Each number is 50 + 10 x the weight over its row's rms, rounded and kept within 0 to 99. Layers, rows and columns count from 0. The size before them is the row's rms in percent of the matrix's.

# layer 7 attention query, 768x768, rms 0.0791, rows 425-497, columns 672-767
109:63 62 53 71 54 41 29 54 44 47 51 44 40 35 60 49 47 59 46 59 47 47 53 48 42 41 64 54 54 37 46 55 69 70 62 44 36 52 36 33 55 50 55 50 65 63 42 54 31 68 46 55 39 43 50 43 61 58 49 41 50 52 72 60 45 57 40 51 69 38 37 66 58 61 49 50 61 36 51 49 61 49 52 46 42 50 39 51 59 52 49 59 51 47 54 37
114:54 61 55 61 63 57 54 53 48 54 49 33 53 38 46 39 42 55 51 40 60 53 34 61 43 43 63 52 64 54 50 49 60 32 43 53 61 42 44 51 50 58 56 46 28 48 59 47 58 50 48 62 53 39 46 51 48 60 48 31 55 51 73 65 48 42 56 48 41 54 53 56 53 78 44 37 50 75 45 62 39 48 59 46 41 47 47 54 51 61 43 45 73 49 30 47
109:41 73 62 47 44 56 42 42 49 45 40 44 51 37 43 54 55 52 55 64 53 61 44 61 62 59 56 53 42 59 42 47 33 51 49 53 53 41 61 47 43 56 55 46 44 53 36 33 39 36 30 42 45 47 59 61 55 29 38 54 35 57 67 42 57 49 72 40 43 49 57 72 51 34 30 49 54 60 30 55 50 64 78 55 56 49 62 60 57 53 36 45 59 45 45 62
102:45 69 60 54 52 49 54 55 53 42 63 50 50 38 58 39 42 56 39 57 42 41 59 57 48 56 46 53 43 44 51 46 61 61 47 64 56 36 29 46 58 46 42 55 46 69 62 46 27 63 46 42 60 27 56 44 52 68 56 41 48 53 50 47 57 43 62 55 53 58 43 33 45 59 64 51 61 43 66 58 38 54 47 63 54 48 56 60 49 64 37 30 50 60 67 54
114:49 46 51 39 29 48 34 58 71 49 49 57 37 63 55 36 47 72 40 34 43 52 28 62 44 55 57 48 37 30 40 44 56 65 64 53 36 36 57 42 42 57 58 36 50 62 48 48 35 49 52 65 70 53 37 53 48 65 62 58 48 45 51 48 58 48 61 56 50 59 44 58 52 46 56 54 54 51 44 16 45 49 46 46 44 27 40 56 54 44 42 46 33 52 51 43
111:51 29 60 48 55 42 58 48 51 46 49 32 40 57 48 52 56 55 67 56 56 30 47 38 59 50 51 40 65 48 52 56 52 59 39 50 53 37 58 54 55 63 46 58 30 50 48 39 46 53 61 40 54 53 55 58 50 51 40 36 58 43 46 67 40 42 47 39 42 30 40 65 47 42 69 67 62 66 48 56 55 55 73 62 53 49 52 52 49 42 56 48 55 51 49 64
112:64 40 39 40 60 53 56 54 59 54 33 40 44 50 43 40 52 37 48 37 55 68 43 55 57 49 41 75 49 48 62 58 53 61 56 53 36 33 55 49 51 49 86 59 36 35 45 52 41 64 54 33 55 56 59 59 64 45 39 33 47 49 55 56 36 47 69 45 45 34 58 63 70 45 48 44 76 56 56 50 64 46 48 44 50 28 53 39 44 50 33 48 54 42 53 47
114:58 53 52 65 47 47 71 66 52 55 50 44 48 63 48 55 50 64 48 54 64 38 34 54 50 59 37 41 44 46 54 59 32 41 47 75 55 49 46 69 52 40 59 55 41 50 31 44 26 51 44 62 49 52 43 46 34 37 36 57 65 30 53 67 62 54 45 54 53 34 58 47 43 57 43 67 55 40 37 48 56 27 55 66 47 43 30 56 60 62 55 63 52 54 71 37
114:61 60 44 52 55 49 58 44 39 62 49 55 60 46 57 61 60 66 61 54 48 84 57 59 55 49 25 46 59 60 71 73 46 43 43 52 57 35 46 51 39 44 51 63 44 48 47 63 41 62 44 47 37 54 63 42 50 44 55 58 51 31 57 50 60 61 42 61 50 58 50 52 50 42 45 65 50 42 54 33 57 54 47 62 49 47 42 69 50 51 49 58 35 60 49 51
118:59 42 56 52 38 49 48 60 43 56 67 47 46 39 71 55 48 59 38 54 33 48 47 51 56 55 50 47 69 56 49 28 34 57 69 59 76 54 57 65 42 31 47 56 51 55 64 49 46 37 42 40 48 34 55 49 38 67 55 53 54 49 49 53 48 52 52 58 39 54 44 62 37 39 40 38 18 62 43 62 58 32 50 32 64 53 62 42 50 41 70 63 65 30 49 51
115:36 54 34 59 25 31 47 55 51 63 50 34 35 54 48 56 67 54 55 37 50 62 55 44 53 52 37 62 49 49 55 45 60 57 60 49 38 57 43 54 54 51 57 47 52 45 51 50 56 57 50 74 47 45 58 47 20 55 61 54 70 56 71 58 52 70 50 54 51 45 46 44 51 58 45 40 41 48 45 53 50 61 48 40 51 58 71 59 64 61 60 35 37 58 28 53
110:56 35 52 49 42 50 52 51 48 65 55 49 38 56 60 59 61 47 55 46 44 50 38 64 44 41 57 49 58 39 50 60 36 49 44 55 54 38 45 65 41 42 41 47 60 39 41 70 63 55 44 24 44 31 33 58 48 66 75 42 52 35 41 62 58 45 49 52 44 67 38 66 59 44 44 36 43 56 59 47 50 45 27 43 71 30 56 52 47 54 36 40 52 51 65 53
113:56 56 50 60 60 59 28 57 55 54 44 50 53 60 63 27 40 72 52 49 28 39 53 50 22 55 40 66 58 69 51 56 51 58 54 40 49 46 38 38 54 39 41 38 54 46 57 54 53 42 37 49 45 34 36 53 38 54 51 51 58 56 44 55 52 47 50 31 38 51 52 56 40 60 35 54 42 61 56 28 55 65 65 55 40 51 38 58 43 54 51 47 59 61 57 46
115:65 50 43 49 54 51 51 38 42 39 46 61 45 58 61 37 46 57 38 49 51 40 53 53 60 26 52 30 49 57 54 71 60 54 45 52 47 40 50 46 67 59 67 40 59 36 65 50 50 60 53 52 39 45 41 60 39 57 54 24 35 74 50 58 46 59 38 58 41 55 18 45 65 29 35 52 49 51 60 49 62 35 50 30 52 67 38 48 53 42 56 63 37 44 47 59
115:48 59 66 49 59 47 64 43 57 48 58 28 52 59 40 67 49 49 49 47 56 47 60 45 45 37 47 39 45 55 53 38 68 48 52 49 56 73 55 46 48 50 33 55 72 43 44 62 55 62 34 46 65 43 57 57 55 41 52 62 60 46 52 40 44 50 46 40 40 41 37 58 66 47 52 64 45 47 55 56 58 59 46 44 43 65 49 52 42 61 24 54 65 51 42 56
115:45 41 50 52 40 42 47 48 32 40 67 64 54 66 63 42 34 57 47 58 37 48 51 25 65 52 45 46 50 37 53 64 50 55 62 54 54 55 59 49 48 70 42 56 52 43 42 42 39 49 56 51 59 54 68 52 55 40 50 56 36 54 26 42 58 33 56 54 43 49 56 37 40 40 33 55 64 48 44 49 34 59 57 45 36 50 53 37 55 59 43 54 44 47 42 53
113:43 49 53 40 54 39 53 55 33 44 44 54 43 39 48 46 51 67 40 71 36 41 70 55 64 28 52 68 37 57 51 51 52 62 15 52 59 73 46 56 47 56 43 46 34 73 43 44 46 39 57 39 49 60 45 50 45 40 58 54 42 65 49 67 43 37 36 49 43 65 48 52 49 35 50 57 52 50 74 48 58 70 57 42 31 43 49 52 39 58 55 48 49 60 45 63
111:53 42 42 54 41 45 53 64 43 52 37 44 46 68 57 54 64 45 65 71 35 54 45 41 44 48 58 61 60 41 51 54 54 55 60 50 47 64 46 61 52 42 66 26 44 65 57 47 57 59 46 48 45 61 42 45 45 50 65 57 59 39 35 52 50 38 53 45 54 54 50 56 54 38 54 50 44 57 49 54 31 65 46 52 60 38 40 45 48 46 59 58 41 39 33 53
115:67 44 37 40 45 52 51 51 54 45 47 48 54 68 38 56 57 54 46 45 54 62 63 52 55 52 41 54 52 39 37 52 44 68 45 38 38 49 58 59 45 36 58 54 55 56 46 57 52 51 50 67 87 45 45 47 50 46 53 41 57 62 50 63 65 45 41 36 53 56 43 52 45 70 42 53 56 49 60 59 51 51 46 54 58 49 64 47 36 46 46 49 53 45 48 58
118:60 42 54 66 36 49 42 59 37 51 53 56 51 54 52 52 43 58 69 30 28 52 52 51 50 51 39 79 40 54 46 44 41 50 52 52 39 40 45 56 42 41 42 50 48 49 43 66 58 49 65 50 50 55 46 51 52 51 47 47 48 51 60 52 56 48 61 39 40 43 51 69 57 44 49 52 43 53 45 65 52 65 39 58 35 50 51 44 38 30 42 51 62 49 44 47
110:52 44 45 50 55 35 33 60 44 37 60 59 41 54 48 66 40 46 38 63 55 55 48 46 69 63 50 48 60 47 67 46 54 54 71 54 43 58 66 58 50 55 44 56 52 67 60 48 38 54 70 31 45 58 55 53 49 70 37 48 48 52 48 54 44 30 63 76 56 52 62 47 68 46 47 44 39 53 62 43 64 52 56 60 60 51 56 44 37 42 43 53 37 46 48 39
100:46 52 44 53 64 59 47 52 61 57 42 46 44 41 54 64 45 62 80 50 55 55 37 41 63 50 55 42 62 74 47 32 50 32 67 40 40 50 63 61 60 43 36 39 52 52 31 71 46 56 26 38 52 59 43 45 68 69 45 46 46 31 46 53 52 39 49 45 46 53 57 49 55 56 26 58 51 57 58 60 71 47 39 42 32 54 37 57 53 54 62 65 48 53 60 39
116:46 60 32 29 47 68 53 32 53 61 49 44 46 35 64 48 72 49 51 43 53 49 46 47 60 40 35 59 50 46 55 31 41 60 41 42 46 37 54 38 71 50 52 37 46 69 46 46 62 52 45 51 50 52 47 30 61 42 38 47 51 58 56 40 65 57 36 48 44 67 36 29 62 60 54 58 52 64 53 55 50 59 66 62 46 69 58 32 38 48 43 31 49 59 53 43
080:67 59 64 66 58 50 52 53 55 74 43 37 51 29 70 55 28 39 51 67 62 46 50 42 55 50 56 48 50 49 39 45 58 45 53 49 54 43 29 49 55 70 44 67 66 63 49 46 50 40 55 45 57 46 55 52 19 51 57 56 52 63 59 36 53 43 39 73 53 64 55 56 27 42 40 40 47 39 53 45 45 51 68 35 53 66 63 40 65 71 50 48 44 54 71 49
084:48 43 62 63 31 48 49 50 56 29 47 46 42 52 59 58 46 38 35 48 61 34 65 32 49 32 37 56 43 49 35 48 47 52 54 48 54 48 51 48 60 51 37 28 52 58 56 63 43 50 50 53 61 29 59 39 47 40 53 82 24 70 60 51 57 50 46 69 48 20 57 53 60 55 57 53 48 43 67 49 53 54 49 46 52 54 47 60 35 31 44 54 42 49 51 40
082:38 48 54 45 60 53 55 51 42 43 50 38 59 56 61 52 48 50 52 41 47 46 53 23 54 36 49 31 65 41 59 45 31 48 51 46 44 60 35 54 50 35 49 34 41 54 60 46 63 58 47 40 58 28 37 41 40 39 51 41 38 59 59 58 53 48 39 70 52 32 47 50 49 49 54 53 48 47 65 66 48 42 57 57 51 69 30 62 43 58 50 54 48 51 48 24
078:58 35 53 48 42 41 48 55 50 31 57 63 45 42 42 44 57 43 52 37 42 48 57 62 40 43 45 53 66 48 57 40 39 45 50 54 47 65 38 47 55 26 45 31 36 62 52 59 59 37 41 60 65 46 50 54 64 39 51 63 49 47 39 60 41 32 57 50 49 37 41 43 55 51 71 43 56 51 32 62 40 25 55 49 45 31 52 60 64 42 35 46 60 56 59 45
080:53 29 37 50 54 43 38 54 40 44 67 60 53 32 48 37 52 43 54 44 45 50 56 49 57 54 35 43 67 53 55 45 49 52 45 44 43 54 66 42 46 42 50 46 42 54 50 46 51 65 44 69 55 71 54 37 68 36 62 47 44 53 30 55 53 47 45 48 57 48 39 46 65 54 46 36 49 52 38 61 49 38 64 43 45 30 48 65 42 34 33 59 73 51 51 53
082:52 53 35 52 51 51 56 53 45 66 60 44 51 45 36 37 36 43 64 53 46 39 56 62 66 55 65 57 41 55 63 58 70 46 49 43 43 31 60 62 33 51 54 65 58 51 52 55 30 45 65 34 40 50 49 50 65 56 43 37 63 49 38 40 63 65 62 37 52 81 52 64 45 48 47 44 47 53 29 51 69 57 43 45 47 55 47 51 59 50 51 71 48 78 58 62
088:37 43 60 63 61 60 28 55 58 34 51 51 35 54 36 48 52 54 39 58 53 41 51 46 44 58 45 41 54 52 42 49 55 59 59 56 58 53 55 29 63 48 50 52 54 52 58 55 45 51 60 33 65 42 36 45 52 48 36 36 51 51 56 49 40 47 42 46 63 36 45 55 50 50 34 35 52 38 62 54 53 53 39 26 53 48 44 26 42 53 41 46 45 29 40 60
081:43 43 50 50 43 37 45 51 60 36 63 66 43 55 53 57 64 49 41 43 40 62 50 46 37 50 34 46 59 49 50 53 47 56 30 52 49 49 42 30 52 33 57 48 50 44 45 44 46 39 36 45 53 46 51 38 53 50 54 46 44 80 63 68 59 47 46 57 61 52 48 46 47 65 42 50 41 45 73 46 77 48 52 81 50 46 48 66 63 49 44 51 52 37 40 48
084:58 39 52 36 61 48 47 49 51 44 62 57 38 37 53 43 47 50 51 59 45 61 54 68 59 48 46 53 44 58 69 40 43 51 51 54 58 36 59 72 49 64 51 44 42 52 47 58 54 48 60 41 57 56 55 59 56 54 40 55 53 51 46 51 48 54 36 43 45 58 49 56 38 51 57 41 42 55 35 52 58 45 45 58 55 46 59 44 57 64 37 72 60 81 49 73
084:48 59 48 52 26 41 48 58 26 62 46 47 46 57 70 33 49 56 44 64 36 63 41 52 65 57 56 42 38 34 59 59 50 53 49 46 35 36 63 52 38 56 62 52 44 48 41 54 51 51 52 32 43 30 45 57 49 63 58 40 50 57 41 44 61 41 57 42 53 65 57 43 66 44 45 46 64 53 51 54 45 59 39 58 58 57 52 42 65 66 59 51 39 55 40 63
084:53 25 37 49 52 55 33 47 58 61 53 47 65 55 46 47 44 59 52 51 43 51 49 51 53 53 50 55 47 53 55 49 72 37 49 44 38 51 77 44 47 40 56 48 57 57 37 48 50 45 42 47 40 46 60 53 53 47 55 42 65 55 38 51 60 44 46 33 60 71 53 56 59 63 52 42 59 49 54 45 43 33 36 59 52 41 51 49 49 58 48 51 63 68 40 57
084:39 42 34 48 39 68 38 49 55 74 54 29 50 54 52 49 35 48 55 51 45 64 46 42 53 49 50 57 39 54 37 63 65 52 39 67 38 50 52 36 43 58 46 53 50 58 46 59 42 51 56 46 40 44 65 43 49 53 58 61 58 52 49 49 52 56 44 55 51 64 74 46 49 48 59 64 48 54 35 56 50 47 48 49 50 58 42 50 42 57 66 51 31 71 43 76
078:56 58 66 46 55 51 40 38 35 28 33 22 45 54 48 56 35 55 48 62 45 63 43 51 44 44 55 55 56 56 51 37 40 50 64 55 52 52 47 24 51 56 56 59 47 32 59 32 47 42 30 45 55 51 38 47 52 40 50 46 47 40 61 50 57 27 49 46 45 45 41 48 60 36 71 60 40 57 54 52 47 62 62 46 66 67 40 51 57 51 62 60 49 59 31 40
086:44 58 51 46 61 59 45 66 48 47 57 57 51 56 54 37 69 37 38 43 52 68 40 35 32 50 45 50 52 56 45 36 50 57 60 62 43 59 41 31 55 48 40 49 60 46 44 47 59 43 48 54 57 47 41 49 72 57 36 44 27 47 73 55 43 44 41 48 41 29 50 51 52 54 49 49 56 39 53 57 35 54 52 65 43 60 43 64 35 60 48 40 66 39 56 30
089:52 51 36 52 43 48 41 41 56 31 47 33 52 51 44 46 32 56 68 46 48 40 50 59 52 67 48 45 35 61 54 42 71 37 72 58 39 29 69 56 44 59 68 41 47 51 47 50 53 51 54 46 39 58 56 72 48 52 48 41 67 41 50 41 51 58 52 35 47 43 66 56 47 66 69 38 47 45 50 49 66 41 51 61 45 43 60 48 63 52 32 53 47 36 57 55
081:50 51 62 51 48 45 45 52 44 57 58 20 37 58 42 52 54 48 43 60 58 48 56 30 52 31 59 43 36 54 35 63 46 66 51 37 35 47 45 54 36 37 49 48 50 42 37 38 63 33 37 49 45 34 57 47 56 63 60 59 53 42 59 48 49 56 65 45 36 58 54 63 54 26 54 68 55 42 44 48 64 40 61 66 77 54 52 42 51 55 42 59 55 43 58 59
086:40 39 57 49 42 50 37 46 70 55 41 28 73 44 59 49 37 55 45 66 35 55 38 69 62 51 49 53 46 48 65 46 44 56 42 64 31 52 54 60 47 63 44 49 59 48 44 54 53 51 56 47 35 38 58 51 53 68 50 55 42 62 44 42 53 58 47 45 58 75 64 49 43 36 62 50 46 65 19 48 50 33 57 53 52 53 39 46 62 46 56 72 48 43 56 76
089:52 58 48 47 50 54 43 68 55 53 48 65 44 50 32 46 49 59 53 47 56 42 49 46 33 51 41 49 58 51 42 51 47 54 47 40 56 47 45 44 56 50 48 54 56 57 57 44 29 52 38 35 52 57 32 43 60 48 42 43 39 37 63 51 42 31 46 67 50 48 46 45 42 31 56 50 59 47 44 63 56 60 51 55 67 56 19 51 43 42 63 43 48 39 38 39
086:39 46 52 56 41 60 73 56 47 43 57 62 59 36 70 31 43 43 51 55 61 56 55 54 50 44 52 62 46 41 61 43 66 40 48 57 43 43 54 37 41 49 46 49 45 44 52 61 64 64 55 64 53 37 41 63 60 34 58 60 29 44 36 50 48 47 47 46 62 32 47 62 48 63 71 54 61 46 45 54 54 28 48 58 54 51 45 45 37 48 43 38 71 44 77 57
085:59 39 51 40 42 50 51 51 53 53 51 65 64 47 44 52 48 54 34 34 33 64 38 49 42 42 50 54 25 51 47 69 40 44 62 59 64 42 55 57 42 50 49 53 40 56 47 51 65 39 55 36 57 37 58 59 58 62 50 43 65 69 60 59 38 45 54 58 34 64 69 55 54 52 43 44 48 43 36 25 57 50 54 55 45 62 55 44 73 45 62 52 21 63 54 61
095:58 37 59 54 65 58 53 69 51 48 42 42 63 37 67 45 57 63 31 41 48 55 54 34 18 63 58 58 46 46 49 53 45 47 28 42 61 41 60 45 51 55 45 46 62 65 62 43 72 45 38 47 44 65 28 47 37 24 52 38 42 51 41 34 34 60 44 57 50 44 50 49 39 51 42 42 69 67 65 51 60 45 55 50 47 57 59 51 61 63 58 32 55 46 63 47
103:46 46 40 36 36 53 49 48 59 58 57 37 61 56 53 49 43 24 52 45 28 64 45 59 63 64 61 49 61 57 58 60 44 63 61 57 53 42 44 61 51 39 57 43 67 55 40 46 54 48 52 39 67 51 48 55 52 65 40 70 39 66 66 49 38 55 58 44 57 50 53 57 56 54 64 46 46 50 65 46 43 52 57 61 52 42 63 39 51 74 54 43 48 33 50 43
095:76 53 69 58 44 47 31 57 57 45 48 40 49 53 55 56 37 70 43 55 57 40 48 38 42 62 43 49 57 57 47 32 48 67 43 36 52 53 46 35 54 58 62 49 39 48 46 53 38 49 44 51 73 61 35 47 49 45 47 53 59 40 40 60 40 42 78 54 49 36 51 49 55 49 79 49 50 54 47 27 57 41 51 48 59 44 49 45 57 35 46 51 55 56 35 49
097:38 61 32 57 47 65 57 61 64 45 42 44 61 46 57 33 42 56 51 41 53 62 45 38 50 57 46 48 38 45 37 63 50 67 53 53 40 35 55 41 52 35 46 68 55 51 48 34 43 54 39 40 42 62 49 32 48 46 61 51 31 40 59 50 40 44 47 42 51 44 59 52 51 44 47 60 54 52 37 49 44 55 50 59 47 37 34 53 55 48 47 57 53 62 59 56
092:52 49 48 53 58 53 61 70 38 32 44 57 64 49 56 41 52 50 47 52 67 55 48 58 50 39 66 49 47 50 58 46 52 42 46 47 58 54 47 58 42 38 56 49 55 33 48 59 73 42 54 55 38 48 46 53 61 45 39 51 38 58 45 65 45 28 62 52 53 34 42 56 50 46 40 38 40 66 62 46 40 30 43 41 52 40 68 59 34 56 24 54 45 62 58 50
091:40 51 69 49 62 36 62 56 64 53 41 57 65 57 68 42 67 55 61 61 41 55 43 52 64 54 54 54 33 62 72 51 53 39 46 48 37 42 33 54 52 47 49 37 39 51 59 69 45 47 46 42 39 36 49 49 42 51 35 59 42 64 54 59 44 56 59 33 29 40 48 54 42 76 50 44 35 39 49 30 40 47 45 52 39 58 58 62 57 54 25 45 47 46 66 53
097:70 52 54 43 46 51 48 51 59 57 45 36 42 47 37 42 56 48 38 60 53 41 49 45 56 44 45 61 60 38 55 54 51 58 42 41 58 53 44 43 35 35 39 44 62 47 66 54 46 40 50 50 59 42 57 33 42 45 51 47 38 45 35 57 61 54 58 47 32 35 49 38 55 48 44 46 56 55 66 55 65 56 54 51 54 61 45 59 62 38 41 47 59 58 63 47
101:48 60 41 52 50 60 41 58 53 55 63 54 63 57 52 54 59 58 36 54 45 54 47 54 50 59 53 65 62 46 56 62 45 64 64 26 47 43 48 49 47 60 56 50 33 56 42 40 45 43 43 52 57 40 45 62 61 50 66 50 51 67 43 58 42 61 51 47 48 43 65 31 38 44 38 33 66 57 58 64 35 58 70 60 34 41 60 52 51 42 48 37 42 53 55 57
092:34 50 45 50 59 72 54 51 22 47 40 49 44 38 54 41 47 46 61 55 38 50 45 51 47 35 61 52 59 59 57 46 62 50 51 45 68 59 52 72 50 46 39 31 44 37 42 49 41 47 54 50 18 52 51 42 61 45 41 57 45 48 40 54 51 58 36 57 69 46 39 56 62 50 54 48 33 66 50 51 39 41 33 49 45 32 42 60 43 42 40 44 71 67 41 65
097:42 60 43 32 50 40 70 53 33 50 41 49 55 52 39 51 62 59 57 56 46 65 60 41 53 44 82 57 51 61 60 48 67 37 43 61 62 34 44 60 37 58 65 31 46 45 46 56 55 45 41 52 44 46 44 55 53 29 57 52 55 69 53 51 57 70 39 31 31 48 37 57 58 72 39 31 47 53 55 61 59 36 35 38 34 72 57 56 51 56 37 48 50 56 37 55
113:30 63 62 47 33 49 68 52 42 46 45 40 54 41 37 57 56 33 48 61 43 63 41 46 62 57 36 46 45 29 64 62 38 64 51 58 63 45 42 54 64 52 46 47 61 54 48 49 45 42 55 44 47 58 38 55 59 48 48 64 49 36 56 43 46 54 48 40 61 54 59 45 47 35 50 54 50 45 61 54 50 40 58 53 55 31 40 52 62 60 47 36 42 63 57 58
104:53 47 56 51 42 38 30 43 53 58 69 57 53 57 33 53 37 58 58 46 39 39 49 62 37 50 52 35 60 57 48 63 46 65 43 28 49 51 44 62 45 57 49 44 49 61 38 55 56 46 62 42 34 52 68 40 41 50 60 41 56 41 41 38 55 67 49 64 52 56 49 41 27 40 52 35 50 43 40 48 48 52 43 46 46 47 62 66 50 54 40 43 54 55 39 52
109:59 30 43 57 45 58 53 46 49 29 59 66 40 41 52 57 47 50 59 33 39 52 82 46 59 44 30 51 55 37 43 43 44 65 68 48 65 52 54 56 54 61 58 50 48 45 56 53 58 52 55 57 65 29 47 44 66 47 50 39 44 63 61 58 50 71 34 57 42 59 65 55 55 42 41 56 61 43 56 69 50 41 27 38 54 53 51 56 77 48 48 33 64 44 54 47
108:42 56 54 46 42 50 44 57 63 30 51 46 59 32 48 35 47 63 68 46 50 56 57 37 49 59 40 65 53 49 49 24 48 28 51 60 27 58 58 54 39 52 46 60 56 51 43 50 37 44 40 48 51 50 45 34 35 41 52 63 66 42 67 78 37 58 51 45 54 52 51 51 42 62 48 46 59 44 49 46 29 49 48 43 52 39 47 50 69 28 54 43 53 66 56 45
103:73 42 53 45 49 49 42 71 43 57 57 47 55 47 51 63 43 50 49 39 58 37 50 39 29 36 74 30 30 50 39 38 58 49 47 49 59 44 58 62 45 54 35 61 48 44 49 58 63 43 53 55 38 41 47 26 42 39 39 54 49 53 53 43 57 55 55 42 58 43 42 46 51 55 46 41 48 38 37 46 39 42 47 59 32 64 42 54 46 57 54 54 57 38 71 77
104:53 51 43 37 60 39 42 57 44 57 45 39 58 58 53 45 61 51 36 48 74 51 45 41 58 54 42 42 62 44 64 44 46 31 37 61 52 24 58 47 40 47 67 52 68 46 50 50 48 47 45 55 69 46 42 61 54 31 68 52 54 59 53 37 41 51 63 50 46 38 37 56 52 44 46 48 52 41 42 62 50 53 50 40 44 68 53 37 45 39 54 51 30 69 38 65
109:45 60 45 43 47 58 56 31 37 55 32 40 48 42 44 47 71 45 53 44 56 41 64 53 38 39 49 39 56 40 58 50 50 50 56 63 56 49 46 50 58 43 35 58 55 49 38 40 46 62 42 41 42 42 54 70 66 70 44 58 45 41 54 53 47 32 47 29 55 44 35 35 62 47 51 57 46 57 49 45 48 78 49 62 38 62 35 38 42 57 49 51 43 56 53 34
111:55 65 36 51 45 43 29 59 56 35 39 51 31 79 37 56 65 38 50 45 33 58 39 31 38 36 51 40 56 44 48 48 48 45 51 46 51 51 83 64 47 58 65 38 44 41 47 66 56 50 68 48 47 51 26 40 49 34 61 43 67 41 46 51 50 64 43 54 56 50 40 48 45 57 52 53 60 39 46 74 59 28 33 51 43 53 68 58 47 42 56 38 60 48 49 50
108:39 61 53 51 38 62 77 69 53 58 56 35 53 52 35 55 52 57 59 57 29 53 50 52 54 56 53 54 58 39 59 68 68 55 47 55 48 49 45 44 59 51 68 49 67 40 70 58 59 57 64 48 46 51 45 48 56 77 34 47 43 46 44 61 48 46 31 61 58 48 61 46 69 49 50 52 57 46 56 44 32 56 51 47 30 59 26 56 63 48 39 54 32 41 53 49
112:57 47 44 45 45 53 63 53 33 51 59 34 44 46 56 42 47 51 61 54 66 40 60 36 45 66 51 58 51 45 59 57 41 48 49 60 46 64 38 48 44 55 38 23 22 56 55 65 54 43 47 54 43 57 58 53 64 47 33 41 43 40 59 52 64 49 49 39 47 63 42 35 57 49 54 57 50 60 45 67 37 58 46 42 58 30 38 52 51 60 48 45 40 48 56 41
115:51 49 53 65 46 57 29 61 46 51 55 61 46 60 49 62 60 49 64 55 43 63 48 42 47 46 45 23 35 59 44 53 61 40 56 49 42 64 72 52 63 35 60 53 60 52 74 38 42 46 55 49 52 51 54 62 54 71 38 49 36 49 40 57 50 36 47 46 51 53 43 36 56 44 61 62 50 49 67 48 60 53 59 46 57 44 73 48 56 49 49 48 44 43 33 59
113:65 36 60 62 51 49 39 60 70 46 55 38 35 56 49 53 63 74 47 48 61 54 54 50 51 71 44 44 69 48 53 56 61 65 49 44 53 63 40 48 40 27 53 61 49 52 45 41 52 67 65 66 62 47 54 38 55 56 53 59 48 65 50 50 34 58 58 58 57 32 50 37 58 46 44 55 46 51 42 62 46 38 57 31 34 53 32 50 54 64 73 42 51 51 44 55
118:55 37 47 43 42 59 49 59 44 51 45 48 56 60 41 49 50 59 45 60 50 34 64 71 70 44 58 54 46 57 42 53 50 60 44 54 55 46 55 56 53 49 45 45 29 40 22 61 43 62 46 48 67 61 51 55 38 52 57 74 37 57 43 40 54 48 50 42 64 58 48 63 51 42 52 42 49 43 46 32 54 48 49 33 51 69 51 54 39 52 52 55 61 50 39 41
116:55 44 59 62 39 64 52 45 70 56 42 67 54 61 46 49 56 44 44 37 47 42 25 52 47 63 51 69 55 44 36 62 31 50 41 44 67 52 49 52 53 39 52 51 50 60 54 47 57 40 39 48 58 64 53 61 30 44 35 62 63 48 59 43 71 52 58 45 46 48 57 45 40 69 61 46 54 53 59 61 38 63 50 44 47 46 44 42 53 55 54 59 49 44 54 54
111:44 43 48 60 42 55 63 43 44 63 35 55 54 35 55 63 54 28 62 51 66 49 60 45 25 54 37 60 41 57 36 60 49 48 60 38 37 45 50 46 42 54 54 47 52 28 45 51 51 47 30 61 41 63 63 31 44 36 41 56 56 48 39 42 37 33 47 49 45 62 51 55 62 46 61 51 48 46 43 34 40 28 51 49 65 65 26 36 50 46 49 50 49 38 55 34
122:42 39 55 36 49 41 57 47 41 50 57 59 58 59 53 56 40 54 41 63 36 38 46 38 63 56 55 63 54 35 54 53 44 64 60 62 56 52 56 39 48 55 59 37 57 38 45 49 51 56 58 43 50 43 37 36 73 58 50 57 40 23 58 45 39 52 53 64 62 51 36 76 44 57 47 32 36 64 54 46 42 50 59 37 38 55 43 42 52 55 51 65 63 61 49 45
108:56 55 37 21 54 43 47 39 30 49 62 39 44 57 42 36 63 51 42 64 59 44 60 50 45 57 63 31 48 27 47 37 42 55 56 42 37 35 41 72 52 53 44 67 55 44 65 57 59 49 47 42 50 40 50 50 46 35 34 60 50 54 46 57 54 63 52 59 60 46 38 54 61 60 51 42 47 64 59 52 45 44 56 42 61 57 73 46 59 55 69 46 65 55 48 43
112:52 58 53 48 47 51 30 71 45 40 46 43 51 52 45 47 54 30 34 31 54 41 40 45 48 57 54 69 55 63 53 53 26 47 52 60 51 76 55 43 44 51 64 36 47 62 42 47 48 43 66 55 60 48 55 70 42 56 58 57 62 52 76 49 76 46 42 51 56 43 49 48 56 57 42 33 52 45 57 61 50 63 73 69 46 39 47 48 57 69 43 58 40 39 50 35
118:34 43 57 51 46 51 45 40 60 42 43 52 34 46 29 62 28 34 66 49 39 62 67 22 47 46 68 40 40 59 60 50 61 61 57 39 52 49 60 45 42 50 52 58 54 44 58 44 58 52 55 49 49 48 49 40 50 53 48 45 56 38 48 55 35 55 42 46 57 39 43 30 49 49 52 50 70 51 59 62 58 72 52 44 49 46 62 44 46 69 71 46 44 62 64 72
119:46 50 54 58 54 54 57 36 63 64 70 55 35 55 47 47 61 56 47 42 47 56 41 47 40 46 52 49 49 54 71 53 56 48 61 52 44 33 57 41 67 56 51 46 49 52 34 59 48 69 47 55 55 42 31 43 52 51 42 51 50 49 72 55 53 52 50 54 29 59 47 44 56 52 23 69 54 31 57 41 54 56 44 42 54 47 51 48 45 50 37 45 38 50 77 51